From a checkpoint of a small transformer trained on Wikipedia.
Architecture: rotary positions, capped logits.
Each number is 128 + 24 x the weight over the matrix's rms, rounded and kept within 0 to 255. Layers, rows and columns count from 0. Numbers have three digits each.

# layer 4 MLP down (transposed), 640x160, rms 0.084, rows 60-146, columns 80-159
116140164109135128144130130123118109163158111145178121140124136135170078080133121126067107154119153163087140137111171126102118143136126121120123114159130132126102123156122130138103113133126158076124124137059105141122100181121113130102131180
093138140104136117093125102121149122137117169113147151159127105121148156133155134161116150138156190104132129122131138119173108139122108113102135142115095128125149162113110153183153164105106166097138106166096095130122089144096121124144171156
115154102153082130122135096125107120124103135160128137144093151152088124129130113112117118162090153119109094112092140100131157118147169148104143093172103176143121158115151119147094099147108122102148111091159110152136143154151137131120115126
108174099138123125173159162149141145086135158151147185158112091107110115113156100102141116136119140130140208147144116130109110132130153110127159104098071139141092128101128109130093133048093141108146147110115089138089128135160116096090114127
133142083118156096123094149122143160161058153151105148110121132121126100134120082137161108161110114148118119134156112123121113148180141156091145128159129089144134133149127110106120095083111096123153111086153155129100147154111114100124117123
160119144070166115154170105127153128147097145107168144100143106138121157123135143113125139127053105140142139107122165146166115123119159129122144097150119123123165161118144145175180183089125166104135160133114100109168130087134088099126134096
139153093118137106132126120145119133090121140149104156123139124114134111123137117207099126173116128077136128147113159129133167123133171084114113114142145164136170139089115150113123165143144150097178137170116120093166114128105158160113173094
097084137139164137133134127134110118138113160098151174122172128136136133129119092103131112123140174128180150131124126131176149137147154131125130135129141127136141163120089135145175106126153091152133132134122112166133110133128137165110123145
095130123110134102175116122140137126151117115151149104102140116197085092168124068117136106129173088118091156140132140091111116121143144126059105121073094116145143122155144128130135123150053140176104132163110173151121149094133091114147171171
124138152108125133116096120132104177129099151109091139110148164134086063137139105117106115160134130128128117085120119155149160164114127121103114136128094120136106152116132128136137133079122099137138136159098120133113137153120123112116150131
127140144136138105141116129135130135116124094109112118113094142141125161135101160090119167184116121156135170153167086183134104119151116157149114100153112083113133104150145160119156118138126091120080169113133140103109134132097172135124134132
155110114119151136149122128143096130139136122162142113097128163111133087108156134105084108162110146135099124136156098119154168158124148124138129147137148160156136142122112161167156174169083140118175187116132104134109139136091136072085116137
146105133084083154153140127081086137147118135110180153122144102079085137132130159148159109148160136085122128096109167151133121128111106130127116127117091099085122139101136111082156125109140126117131125170073117120107132116105117158130127136
175125083160115144152114082187128081108142126085142115138126137133172130165128133133115145102156131143155166111111133110096149149168090101135139117120119142125103085203138146135147128119119106133140120142155178136165129156111112134118156139
129124109111139089123122105111099166148108178124163157135165142173049103155110103152118082146135127104131101132180163136121133086124116132131076144124119141129135169145123160117105164130124102157112142145104124130103139145146141115101106121
089155141169150147147150112157127095105132127106142112150097120102154116148146134128120184135136153126117109096112164111109124128134125134120123131110158164114134120149109170153115171145120109091116157105163110098095106106106123075112099091
130101124151126116114104110112132114114125121120092115085078134100081142155151178124134100148078118131116111119102148150080080137096118136076145147061114142118109096122145115128113123118164139159105080139092132134119085159140079089199128130
159109117116116115126157110125175117117098116105106139138115130119111127115122119112143104174152117134146122131112107133101160166115139115114115095096160153122130150087163075134144111132120165132128167154112099125151149112109103120113102166
134141153103099170104120155134080143112153172098183112143132116152133144159105126133143118091136147114114118098098126134131100141143172090112134078094151128108147141138134112123172116154167104101143114128155132109091119100143147131147095104
127152101138141131112116156127157127157104093133145127125128135159115148118141126098175138117156130103130090116120120119168109138162080138147107145085119110178082187154102118108091134134099110125127139145110116086134158126110146097136147136
129132078102109096114132149161067144138139111113188120103145108103092067127108156111113120099150124078138114179114114078160144165171116122134098092175117152142146147126101128117107078147096145144135130125114119129199120146138144127108125149
141093092125134140166113153118108121142120098128111133117179129139147131142169176120133118122147113108145122113111128178150131141157099117116141130146136137146098128124115155132135140173122069132134150098131157112172153120102141087107111127
136115099102094109128139133156105128144092102141159134150110139106125102109128127125150143164122105104154186103119095130128091149133082169116152113126134192128153153128141118132140109113147136127165113184128123089173124120117097150105133163
070117135118124125168129087110152121091093131117105119112097105099121128159143145067114147177138115105116109131138091085118182079154129114102105154128125088095116135083141122122152086121104139113112116118122108147115108147092119148122185111
148137165142131152156081136133114136172087173151106126156137104149119152140159139103134131114100167110080131135094123123174157137119115110157137123169141137124118187127155063117116155147088140117121147126143108133126148120119160120069161126
128107135121114153138137147131110140127114119120152125098152134122133120137179129138145116154121120116141139131094080164128160142117145132102148177125077137085147133098087112157100117142159154097077107120109081109139144121105107112150130112
091069111102120114155115138147137158121135164098128122104155166170126105165101155141125162165109124146103138146152133125089096116180139160150159125104173114098092134113165126097121176136164143122138164181167164137113133153096150102142117105
127093139086116149181116118124153160122160140079140155116106096134140128132133134139105071198135143133117130109131099098075136139102142123121117138119131140115116116126128084111165079143148137140120115148159119141156142111106130111113135093
107118118171100146151161095150136080147155100135091103149110121138143125110160121134077157126100176119126137157144118119122158130160122100110138159114126102104104163119152146178148152131141173125159131154146094082113123173106129139168100140
193156090120128075120114100137104172093119139152138138079196128118172093095153136109120124080120144126129132152088129142173129200141165104114131144164128119100120107145130150143164100119121132090124156143126134143122117134116087100092073135
135133141134152114165179154123132111151119135103159143143111151108108132113096143140146143097161152122135112152148160124092166133124100142149132133140126142136141139131142157116087177139138119093141129158125141100129109112136158137119125116
122126167136127132089128126162150123116095136143089152107132137083090147131111077125101100091095139078114114107136118136185143132160174129121130106107132171144126135127130143116119159160156097142169101115115097126084088091124171149078124108
099095115121138144105159126139140102085155157131141153131132084148104109105125168134105190142090118157121120109165153133116117137096131107146117149100096124135118111136126143115163115143115100175074125154117124126150155116127144117133128151
164140099168092100099108105150124168121127132147082140115159140127124130162137142161140151159148122133098121124113108118123159092160137073107139104169151139147102150157101114133134103117111142100106098083090111131141128141091136101146134124
099109110129124136159113155107105110136071146152093158115116133083109145149139136152114147137100138147097110119133158128152127126082125109141122143165149064160131156113142137120138106111109155148144111137138155095142106123106131167124083095
133107143090104156127119077139127119120080126119118147177152144109126141139128096081097159171101091151122154158156143120134145099153144154097156166118132116124102136121102119175162108105115164130129090090103127103119118103186174138126129135
134137151120107131152141125129143182112081153154118126114111120114118125136144095165120164111108123168146130115108107122090063137136154149117114137167136148105178118119104099078080099137148127082087137061128120112155116138129146126115145119
139112170091143080127132145096131105118104146154149103116071141155101132163081183172160100166078101124115131129140104093133138125129168129109161096128155128158104108124138100130139139122151131097166120144135118165120128148126092117125140158
128113137112171086164106144107123086109132100097123109116159130111148093093123103150081168057110121136126118131092144137151118122128169150111169109146135143121131135172123101146110117162114128132128138127093103124113110147120122076138102136
140113156115132138140111153109098157113165144114107147114109098189166153112145144091145127127112111147101135129117116140102132179125125167131157141115137125130104102097138129120126101111143094142102150184107133130154115090154126132126106156
144142158112139087166147124118160127124131125143122163134175105137116129151173104096121141125095132142140134139163107127105133142144102123154169096148130107139109107139185122127134101146131120125118137116140174108139133124114140125114127138
105135105094130091179149108115140137129094151110118163107155085132121130138128109134128148130157101105170136114148143152130126095163137097126180127132138134127084125100107140124127150116119137136121129104163095150114129101139135152073151132
122141164126111108140079143167119122114093125142126133112106151107145110127141080092127126126098131130158180157158153120130123107144127167155146127084139125150130138089072112114128110115112149140142101152153086169148097129164102160090127081
121151133115103097149113113124107106145123129089153121105136112145125137132136161073120118186123087089115131083109114115141156142117131084118171140151145135103125142133163116125205075101139203101098148105138148159116185114145112115119116160
159126156097099141133127112130103116109129129097097119146140169093130167117154101122120129142085106114121113112107109095108147102152134093153121121104116113114159146088133108127120086134142129084107100179126143152131082179159131126088103132
103127109125141101151137111102162161107126158099137111104092101125138121104108081111160123124119107109178136116094168128172146129120131113089167146141120120119108066150091118099153134097113186117118112147083108102149105142153136140130151164
141066119156165140150145128142115150126105115122109143150140137136153107107114184130144122109116124115132121138141127141096113181100144116137120124173124153083143157098183153125139132128124133083144135084151099118088109180114156157144121114
106144120135137129136137164125106116155106103140180156147123132151082135118097115116126147120133136128129154083094168097163095134130135117120106107098134120100110139124144113149128060079131140162120125150108113164136165090136182156085140079
117099136124109142120153082153089141122171183066176165126112064122083186128138138105146110112139147114165100126161149143119084073178090125080177130118171117168150105141150191158130135099127097134143098139123104090156156132108130116140122163
152142151132109114116124157116138160116142151117123157147114145166155134179098190132120133157151146134107150068104149155122091108125112114092112135096172157078170122122148111087117140148136126155121149098111146154067115124148113092071105135
175131136128151152151143121152061114123146148154160152130148133145102099142144119091160146120132148137143138129108155161121123173149141131095130110146079129102112107149123150149148139115116121099115143121146131138100160145072125099121140110
131133137113181099143112140104159126125106146186123118173135138151083115110143162158129134135114150143138134146100130115130136137177134129160143096142105096158115121090167132133173158099152150098133101121133125132083172123169142138126142103
123157144109108149114160076084105120115144160107143126149106156101110135137135101130102141142130142148168161096156114150101131122121097107133102155122139094106119124127114128136107129148116156118162164124135109123093131135095128098144125178
152075129150145133119136113152106130111119135104161135109164124145112123148104108135146160102149130083138119099127163110150125190143105081113118165113113172100171108134133170113132177156120136140124089154167114113176126125116155084147128128
133100069106119140096134140107139092105102117108162120091121135109135114144087170135100113113091161123134117140145102120141156098109155091158120175104114131136126109154124149184138121166113126152102153139141129150147142087155219119176119143
104118148102109117127138121101175149116105134157113122171131132130089117122136174113094123146153101128102152129143133128096161103144111169190133171131114116138137162107143079081160137117163165110099114151142164185115167133135100087104148144
116122165168143136169137118114104151165162155072141140116092099135115144155134121150157128209149113156131141108136119129122128158171143093112109129156114122118097143106116116134153111166141150128155121118128147060174119146121153119116125148
107144111104134101148104121117122091138123117138167153173105090137150138106129134123141083094156152133179118129135080126178140153110114129114156146141116146176137094139126141116153131106138143108071094117132116129120123095149096175101122112
072158132096133111138151179174066124090121181075096140135153097088148107103150100083141092084160105104147123162128133119135148164119124135127131100088121107121141150128128152104135111102121119073140152135135124097147104080119093145145091075
160148113091104146139136131108168120128155124124136117165130130158093145098103186109093181147105130137120138102099111117084113136082087137130112156134129148097136141107144114129143122170107157129158149137120106133124141176132129159157154130
140140129111142144186117142130156103113090136099162121139156121149124109161130110115077128129157160122143127136095094129139136150115130099105147146140101142126111141107138116129142147123125124114148144146144107076071127128108171107128142153
174143096079157109113150119116145173104168148127121154125132097132126105126132094142109107131124128126135098116149105114135117123137131127120140162131120095137092163109092113132130129150110096136126130118145159127119153141162142129114092137
128115122089152112149123133101112124123109128126130182127170165117135137136099133133096115131139139140128148159118131146112140103105079132139132106122151159115113133101149141098147152114083178115155153120125126120069163128119098092102119184
112135149108133095149184094135142160149115163148110142118149152113136126154138095157150137129093131135154126127143123091148109123127122142170116125119073119116139103137130126166119163077132161136161124125142131133137151093113117124145086119
145139112097116114090137148130146147095139140136140142112160102124111085137134119122124073130133159130131204137144120139157147143152106107123130118140131121105116119087080147132127134114125159114119135140100148141138136116091135102068130160
145146136095101143093130136096137116092098132129121120175148119096138161114084130135127088161135135135155142117114094123156148146119105123147148149124137127155101122136114125129173162096167078134169106152102102141160095133140150119124141135
091110178095119109145148102123096103132116150148121120126147153126070122144133161094103107107157139149161112121132142093117181099169108103109114109138108124107133115087128142139076106130132120156111096162131087120125099171133146102111130130
155117132141130128132133135098144107116076095148153161115114074159107130178163151138142103103126118110166155139121124129124125181159137121085077159106141123159098125099116085139153110092126103137121113123164076101148103114138129090119177131
092118159151130168112180108099133109128103160135110112154146162119074128112129136084091165102129115183147123172120126152147145127108121124121088129140078130167108153134136111141142191157115142113106136099136146131158151197132166149089111119
128126134124151115102162117121152133119160112114096110103119124159147144151134143156184137156135139111158145107110099121135128148105091126113139124084132119094121159126156135149116075141121122145123095142152106123075120109179133127081124107
134169147120104126119131118134140137179126129128091113119145156156108109137096126142132130117066124171128123101160147138087104118133120110149161067155129116135124117121119125145131133110118167107158149143059105158126142119085128086113164122
119143098124137102111154147131136138136141155134141112120124109136080146130165105155115138140093202102144141117121106098131098116081131133139143142096118121166131147118139136109098138137147162107139133128144140179137120137131100110149153162
134161160141132117120104113155146145151134139157140124103138102093104184092161134148167141136110157108108118193152159115129147144125148142080132150183097153174137165140140114141146120141127114116116154137127131137155178158121133117098132148
160141138122105144172146073103152133181134151089124138133178098130101135144146104140125166124113142120118134111154146133114113118150163122092133131102145143114146146129101098152119059146110135115124135126098065096134128133143122112117130125
144138108151101150096179129139112115150132141172103166089102106166138157124112156070134120153072098162130130099139120116105103131151160122149123146139124124128088149131121149157109137142134116119133161160109127101135145091130122079114150137
089131104096108147126105130119135155107095143125164112138112095147174105120105154107150152122084131133141123122168165128119146114135120176135161163137109066138112100114099076145197126158101093103127142104146117166136121125113175140147139114
084152132168149160091117118135100120110182136106150131125111089140108145154137101108152153113174153100109144124107098101130152125115108124105143154111146137115161152133116151140119136117082145124139122164134152139133105099141161131114084090
075127165112104113121142126120096076123117148131146090123134171176100156136159124111118120164124107129100099115088180147117152139111122110172113165156126135172094121182132126144164103122128122169131167151128103146091133113088104137112137118
080111087109154125152137134124132158146114068107066125132098148143141127104105118090144139156121118120123130152136149099126129145152047128117124129087097147113096145101128111146103133127152148122127107143146157159111141071110134094145155115
103140136128119128093144132093046122159091216101142094100097132149115075164104134163099106121173089141124139114086138173097128122101125095158152153166157142156129132106097122079132174119096116142106091137122123106120125107164148169170140142
147095116125160173129125152123136142167097128129090159105145087174157125095139154143097124092127162117115107129096103147147143125092141139125128084135149151144117131136163137134143103130159138123094120155112147068140106109086112112132137175
111137151098089155143102137137129124096124129147121157105084112151155100118143132178108162089158103140092095145152128148077119104115115117107103130115146148155155139117138090105158147149124091143103155108131199125090159164177133122146085154
136101159145113123119155168123125133161104121071135136108127101132154103166132131145099136139129099115129131120104129117184105079136168125122129136148137161162116135159118163163153079137170143173093182100113125148119121149097150120106156111
131167144123111112144130156118171169121121165100126096118132139134141114181103126140155133132115113111159144166165126116106079146149096106120102157175131164112081136085108153134098162128134202122184110135127110101166150129116159169171138159
152144179134104142179156087128126109145142120145136118178082117122177142124173106183130131212107155142113113112132104119125142140127126114119121112172089117136144115150082150162196115151156124096144096131135144110145121089122139156147123078
134155103107155089105125133130133141159094146110140169103145154144078077150112092127137087140125141121109164119133167144156097127135088117108147128165106108123137181112103138172129147160122111138173108121104137137148135140147123104110126126
078141160127161143129143120146131148148141162108150112113154147125137113114157117146120141120157134146134137098098156125130126107149152127119129157119101157108129160124094109120072121168162101106110168127132129129108130162126087109150096111
# layer 4 MLP up, 640x160, rms 0.226, rows 61-146, columns 80-159
107156128118121092143149121156136077079140116151079097108182091146140115145129165107156096156091158143127130162110136092147115126139082152131142109134117143134113106162086129187079122156137127088112143136124108131153110102163109131119132099
120142127115132130076147140119120101135113115131111150131132103149133137133105166133182154153124138097120134147119149110107117116140120134159099168146113170139110091124111115149087132130088111125135102149098125174153140132119168120134122173
135177123148113111099108130109110117149147115156176116140160182146105144100156121175114121156160112112161152102126139134087145145131146124127118139117126209137138131164049143109146123135118097110167145162128152128128119144105120139124111090
125118134121095116110140123104125083148126118111089170136099143091130153143113137182109139094145075143122147117107173123138124182074142108104111131108125116124183094134155115134135131113130141134145123135126105133108134122144119141101135177
107130120114167101129136130134115150159128138172138152152153098118141149093146114138127156114161137131130089143152127163118114138141148116144116130129115106133129130140129109150118100104126121105089155097152151112128109127130106163092136079
144108165152149083059144158092184097123115143142152118150096170131166133128092110132133122094142145137089146156150104158125118104154110143139131147166188071121091122163120124142122136105113128147106143098124130134113143130151135110127129135
140086159149120141157143133129078109115100087126116104127146103168108142129155132138138128144110159117132102136130109144113115109140097123141169145123131137136165125129124093118091090119138124145113137080103109116128106135153129126147139107
135136113115120142136133122130135107142146105142114103123170130118121151111104132120171134114132125141121134113116157204151110157165133131129134113095137121159151105129090145120090130169136136116149078147157121122135124138145136114169165100
157112104149122090156201161145128083105161117130116127133125107135101125139134156142114120164114112140085136114139146124158135115120144130136125133168125134148116132126110100138139118127093130081135129123165111145115146120124114141133122121
127119117120107080125153088171135107114140108087145148104131139088151131102148144148124145120138094110154139147150093174125100100112187129087113156129166142145118130157127096111105186112114130130156123097102125112152134118115143129082093086
128114129125151114119159115123079146176175116112140093089144150131155139130139122141138100120111121127130130119117179096133155097148172097113158125125108167158110118112157096123117141115139154145147127133130141147117160139119103135124112140
150118134135168099100160121109132124161178141127086118137141100134148125101116137150112120191141177115127124131085102166137123159134128133146106106088149125151175111115112071180088145141136135141129070109142107116119122111153115138104108104
153183102156126112158090120113129101122150113115104167109124159166124148180121152132163123079141169142114105109110147102135161170184106117131116099146106137096117097120131141139071135115155149101134170141095078150143153172131125124116127064
165164117135097120116154120149098120117126098158160163111100127118132200154117131144135128089115141129104134113120111139142115132122058124100156123094147162150179114134136101091140135097115134104131115153123111104103124133123105098142140123
150108090153094136129093110105145164141140138103136126156142126134148118125123116163095107101123119115172137122105133108141156152161093130118083125138153133150132109133117119105115146125125113147110123152155149110126076119131112106139105160
079134118116116111126091137130059101115120125128112144098100120197142121133169116182116116113136095091131123132110151174125120153154131143082141118143158059138134131143173133135121161153115110075096086118110172094078151126171068124114151148
128125126134147103128151155087129103095133094121103127126154098155140132134105154142120103103144117100158102156141130114093077134091134126121185161149104143097104120126148086123108158142151141122068154130115106172137135098149122126112138099
118133168116151133121105133146157111155172121142135118156137107108138145114156118135105126087115133118081124107141158155133155092164149156122120138073112140158141101141106126144151107120134123094139095114083122161147145105103123121117131119
122129110121088118138138157123151114156105116156155127105150166168130159146121165155154151107096111129129107164175131110116117139128139114078159122141119129127126110094122127125074137145119138148128142153059139148177122161124102177155078148
150159143094121146126147122136132138123110097151137130129083105132141138113126167152117114126095078145142124120164142160136125133112122119104134109089167092144142105102118154106114148152134126135147118163126108142171098110165091107108140117
124139129151158151158129093140154107125117151124098123177098138074100136124115161114092161144165156172171099135135093126139088120099133100122125098154123094087134109115135117132091100139131158144165097136168099155146153143144131129164147168
118105117106113130131148118159120111089143122127131138105141185091154167118163164138140145086119102118155157115175115141113113128149091119170111102120120145143120109163160099141156138094151104148085136078134125165132095135121090146103112120
119160147097127106085089125096141119082155125151130119127127167112101133159122133116155171100103119083131157123121142115142140125129094155143123096112203127157155146115136122114151100123148113108111178102151127129088084120145111112112141141
113078166116134181142112098118125131120142116111119068104100153153142105117101083112143101147110133101125180156140106146180138159084088129164085129120131139130097142148136137105109125165095163115073132104136162086145129156145097109140148140
157172164162144136133139125148118146149131123128133110115114110091119143147140123127112119086122101110117153135156168082093132118130123096137103103120133151097109122153117126131165117123141105147128144116095117157095109116141125115152103138
091139097143129099106127133127129058118145120141096152143126133134167157132092137144167098114153123071144130105150105155124141163176116126143150109090166144125152159110162152134129148121131152092126108151117140112078144160145114160141134099
140149120129095121109100149134143112144172151158156100145131104139148160130115146128165101114157172124119118170134116129155193121114121129166121132055138140147148149072165116117117122165139132098136086145108133131100145106144118145153142123
178155118105094134111114115176114092143108116111137099117167110136126119112168130110070135154138083092114174129142116105103139078118090123163130092164128150127117131129117137104139091158131168149110112138162150136106114066133171168096135142
138127131120099137151129107146142139130120115103169081123141125124144160155116131152174117092145129140132130130153147093156114103121125145152145132119114128179183106154107104150127108113060119123102129155114099101142174109183121116150132109
156124140178153131103144104101158113112181119144130096123146119143145144157124109118109144123124087116075122160101068145133158161128148126134172171116159127122115159117145117135138113100147172150153143096127114120137134082112117095165099119
158131110130125190155115100128146150081167128131115131130120125110109148108106133127090175110156130103121128111113124135158130143174136146142123060149088130167149115121099122116137101095078164119145124155110143141113070124111120121110090103
119179135140131130126119143147147110086135096123128108105142135128129131110137132121116104154138100126126143135098099110121138120135111137160118125140142145135118161142128129129121142145105134147146125133161127123140103120137102132121141127
099149128091148189123129128129141158121122118128151102091134076118157156135127138112170174138196098098146139158130115145133152132128150164120131117141085159160117148149129152140151082132118145123093159135116138133133118136138084089117125102
147079108110108153110120159135107098114103066164056139162157150153087199109125147120162141084145116129112137121154099112117131117134114144112130132172133120129145101127138083126106129113159122139105154126125089181107182149104110153153070096
130164127163148137124171082136113111140167063111109126069131168146130127129150131167170160147113100103084142147133136137151141088093146114132111163134140119143157113115104147079187157143143117142175122119186152102092082129130131128109135129
114165074132122081106127138072135123159134128166122139116127126125102139141106157141106148135122096142157151120136133099160184154152151134165103155130116140120142153122169088136086155137093138130137158110110135127136132097125152096155093132
158143135103170158095132084121148164094147109122108151154130169163114130116130169081101165164100146112126153141104098173121092123106130121169111119149120078121131134132131134171090146145164127140140090133100089171130103129102125131165124080
108107145139118151122143153143119134148153111119143130100091103120091187157121102137142124083175093145094119139167118101131095119108120080110096113119136104121135119131114116115130101139086150129109138144142175106138090138158129091105185143
147104122117141133073159120112170099138134132104190076177104145121102114162101135110133120188112139137068105172078087216119148111108146199127095147106144096125137144152144170159111132146121108109145127142157176142149115106139121160147097129
153170131139126135148126126172101154129154142171126092107088126150086141130181140105139104127181128124113124094135154139153110115149130145113122136132109135092139117108096145113126124147140105097144132153121133113127101160167073113145095106
148143131116110137137162141160090107107118131123140147128136119162126130129162111133111127098141152094147146122122118135120123092116091120146097136109119132096094114128135135128061115116138135136115135117144077122096088075142128131117140124
132098160124145102109144128137154112136121119096127090165084121124109170155118155165105141135161119156099134128142087137133162146137135135113116104138144102181117129101132101126129119162077167134079141155136126090111145159122116139130152144
144138129163088151116120152178191128103178099114159122162154108086151152121147128169176131135109182152139093115128143118131146120144142143092146127115090152122167155125139127131104113101173074115187121183140104118172172106135143102139118117
149118162140130097143133119179104127127159101144162145125117097146149114115145146158112131117154102096140135144094105114137105115103108123118111117137111180120129123102125149110122115134124152107109173154169138126076066108106146131116148095
153156143164150109147097137128178135142109139117131102165158119116147147111173186127112147164171161114105127156070145127111127155131156131151115111126101115102100141151122098110106105123136139121124128143143156114146061077114162095128125087
128122126091128144149139125135135111151136134110083130116071161103123133127139095152114114119105122109139137126153150172127132164115168134104136108137167104166121134138143120142097102167123126090123103123115134127142166098089126064178108097
153145145107132105156155150184173151154159132126125128113107108162141116124118165129112122092120143181118099171146129140163132113136108106102111120097136144120134154134113105116130169096130124129131133131112149113141138080159130123133094153
113083146159097153129132127132101124168155128095112121133128070149150142117141116145170117102105092095108118139105125143140130113138109109109154129156112113170144129150141143123138103143178131140103125132137118139139131125123104115116113106
121140118131116171126078124144148131093114093107113163115125127091123152140112121124161172089133094117091107112101104144107117144151155157120155155131135091144116111135149143134135130079101096129141098129174088108135134135132110124174116089
172148123145161104121115140165130147113136114188115087123104110160118140117121140109122158134158149129134144167178130107141102122115127142098130132124118145138143152098122112107093158129139138114082111122162112099139091123131127144142140127
155134107132097158119163103108060122122105104122070127114135146159127148095131078105128070146144126122086084112141130151117076094117135119163119155146175169087123080091091108131140135143153147143148139107108120107119105115147138105118115101
129138083149139145131103145127134088137134095126099121139127076100156127112129129126145128137122096116098141121106156109108113127108133108100120127120123095144134107125162094137122114115139102119121116142108098158128118105136121115103098095
149156121134155132125134091135150155096123140102106120105164122123110132093140136111115140128104108144141118119143146125085090146110119177175120154130172111107157198116110138141156094128157107132111098116153105139158129144119129171143164135
103084144130133131165153125182113125108106142138143171143147140143159123069123129123110124132148127139130122140151119187127083106121114142135140088157145130133103133120157113114090082107151103129095125122159133127084136149096123110137102080
141104130159112162124136154137175123151092119142121161152119203182140147113120127105109119130179123150119107160084124112129100139128085163154124115154140114120122145105101111177130148138111117100125158125134104169120151078180104133163147112
113138090150135151112109121122121134155128128103124122133119114121145159107123120129135112142104121110162131100124146122081091134113113119161109134148124143127146141139138145175115132119135108099099159122139107082146131108124133179147116160
153115167154092113108095127137111101139093122144106071113147137117140134136092155121099116185106129159112120121156094130134131076087126145102161176153120149139142135074057111127098135131169133094134142148146119134131128117135134144162106120
090144104143128137153099098150170174088152148145116128101133179162130163140123128111140142165108158165125107105161122096120121121128101107113118106158137096076103123166131149159133110135167137129145094139167194150117123117125131162151165152
097089099103108177171115140165100105146181193121129166094141119145131124114126148149142155147163142080134114134120166165113103107119148149137144128159163152107091106117139128101094135116152151153095121134134101154105111140165093120107108145
150136088138097130137104120157127111194087151118156122141130131154140175137106131126122180127157136120113148132130145113135129146117095119139146155094152151122113085157140141080139154125128159111163128106110139137113135143147085142092137124
151102124151115130124130101168074132139164149180122124131117151142133130139116122167160130125092146095104117134142114143107180093145105133116156122162134155154119133100125109154112137139152114139109142129128105113112161077133099141138143130
077125145097141095146126144155117093131111124119154163082136127148132094095101167121141140126124122141126083143115077125135142083127160134102116112112185142145132111134165082093144098161173117131134139102133139110140126149133117118123123141
123148170158108104102127139146133114119149149072137098116093102114142156152133145128155110118145112133146087107146146087150147118180145113146155099133128097134113110158142129125131076119113138117128118094122146124115136154170105124150149123
124110155114099157115163155105133120129120125127109150141113067138159153085127096146147103115147116122143115134113141138121098135124104110097131137105114137135191111130130112138154125153100130139123133127155164112130115121132120125135157114
079143103114098159111149135176131148104132140113091177095137073142112122131131167121165074070098125114079171124153140153132107108136107158100124151136126142133126130111132099103145127170126173164144148104094166114111131165109142118145126157
105169067149110144118087146114156119099131153163101130147171132119091115137114158148143194151139080126109146171148136099130157146140118155153125126110133141138066126130111151140142151129106105122157112148131115162116106121112095145124120107
140127154144107087161142130167100126158111116115121083201129119117151152119108135088120147129147092149172152143131099140143084160110110134147143116168152122147158104147132095151169148180132149171124131133148141139129090111177121143173112079
167163104168122109148118094144135122160157103136130178112133127115131157099111112104140153097165128139135148170121115144153174153067119125112114118094130100169124131117150143119115149130171161091093093138109133115120138125154154112120145102
183124111116096139149104200169142131121141153121133139130132120122164104119151144111142161138103125183112095140067134113149106102141127103127143114162108113156123094060065109150115135150144152147150106144193134174145121162107122122137131136
095081131115133139118157100168161136120126110134150136117108074126091119126128137100129164130155151083114162168130115137120139169140131139121144127121124146162138118116108127091101155163110149126116164110125139147081119155152094134145124138
143181151097158146124129116157113131117140098092143097178122156118096133151148144081142108149155134136119100166120130135143134137138111164128137146106160106094130122150089121136129108091137159162146150106126145160152114135120131152132157089
114129125152131144111129163103125113121138139097169110156105080117112130124127100137108088153160084121149112132138124102111178118108129177118150116107145145083119137109054147146071100100094128111160125121109094116150131110142106130159144082
177113136120109120158132119150147128101135161096113141149142127151099143110131124133135101083151111098163193129144131113108090128100153145133086127124123118119132112155140113108120092129132122097104138118134108126139130137173156087143113100
127154145179110150101128113137131107122092068147111177138152074185122148122146154122108099142101116159116102172129098120148129125087153123132140101135102143132106142128126136180134090098122099125055114112098153123085116149165145118158152061
114159157098157109111154126109109116103137166115132133119114161118170164133118134107112145122146148105110119167109157103148102146125171121146111148124133127155113126120155104109098138145115110104127149098146102132114155115127097134128148092
146110164170121119110148168124151124100123127162070156120119169106142139139110144101141126124116173131131125130154124128127099115144117117145136172155132103125177158113117117145167106143124139142105114108181125143163115114107139091095183135
157131103162094116106143119096107171150161137130108145139135116103128152111144156087107118079105088155103116133135119139145141150114162105141146108084131106124100145170172104151127124138130121161141127082098102107118120130180147101171125090
131107113138122104140120109111124143098172131100098176144108127124122102114137089153107105123119152117136154091115121103125125122113155161135097127130129110149145115142125154161133075139138125172123138148141092135109111113153092134132079120
111156166151084131079103160137085099121123092126094086144120133123123179141113134083101122077176158156153093138101125108101097157122164177115110125127133125117124087143141133113128128143108110127134139129149136138117169096136145083136104132
122148107150120147122116090134151154123095099098179084154104133156135105139145168124142096144118096113129135177139124138136102154124119184100113120103089082125135086153100101117108111135130134114106134117107146160168133102152116144130115101
100149106113146153187089153096144105117127128121134101129100151119158125116154132132135096124163148130150137115094144122150143129170154146180153093117107119183140120166117137140128101143134113186157101118142076157144191160112141150130131103
121138131145134132117149096142157129145154161181128133148101161127126133088112118136128196151142132094124125166133125148134116150169090137106115113154127103185150125121133128119145134131171090107106089132116130102086055133113135145181120116
113194107116144085087152136131153121138149127152100119100104105168139134089131194107135108112140125178125121077076111140146122164158080154115133138129109164081149122115114061127109185089160173145105156110154134120083149144153149115143130159
147135108099137103098121132142144145065115122095094135161148120112122124077114176091156150152142113144088153154121157099107161083133130148128072157095143144161123124115138133117112148138131101162097170109117082158119143147118139150099134145
137147113103143103127147135129143118122160088146115125136113145145087134119108129081137125116121138117155158090112131134133083148146115125136110107103090157115117143109129098142104159124116132175115141091178122135097155079148115145147115124
132143144136066125115127118100115124113174107130132139091152138138101104138142146115135131104117088154149105107177106134119081165167156173167122099112136177134165088118074181157175105137135099119125152129135129161163103128110150140123077117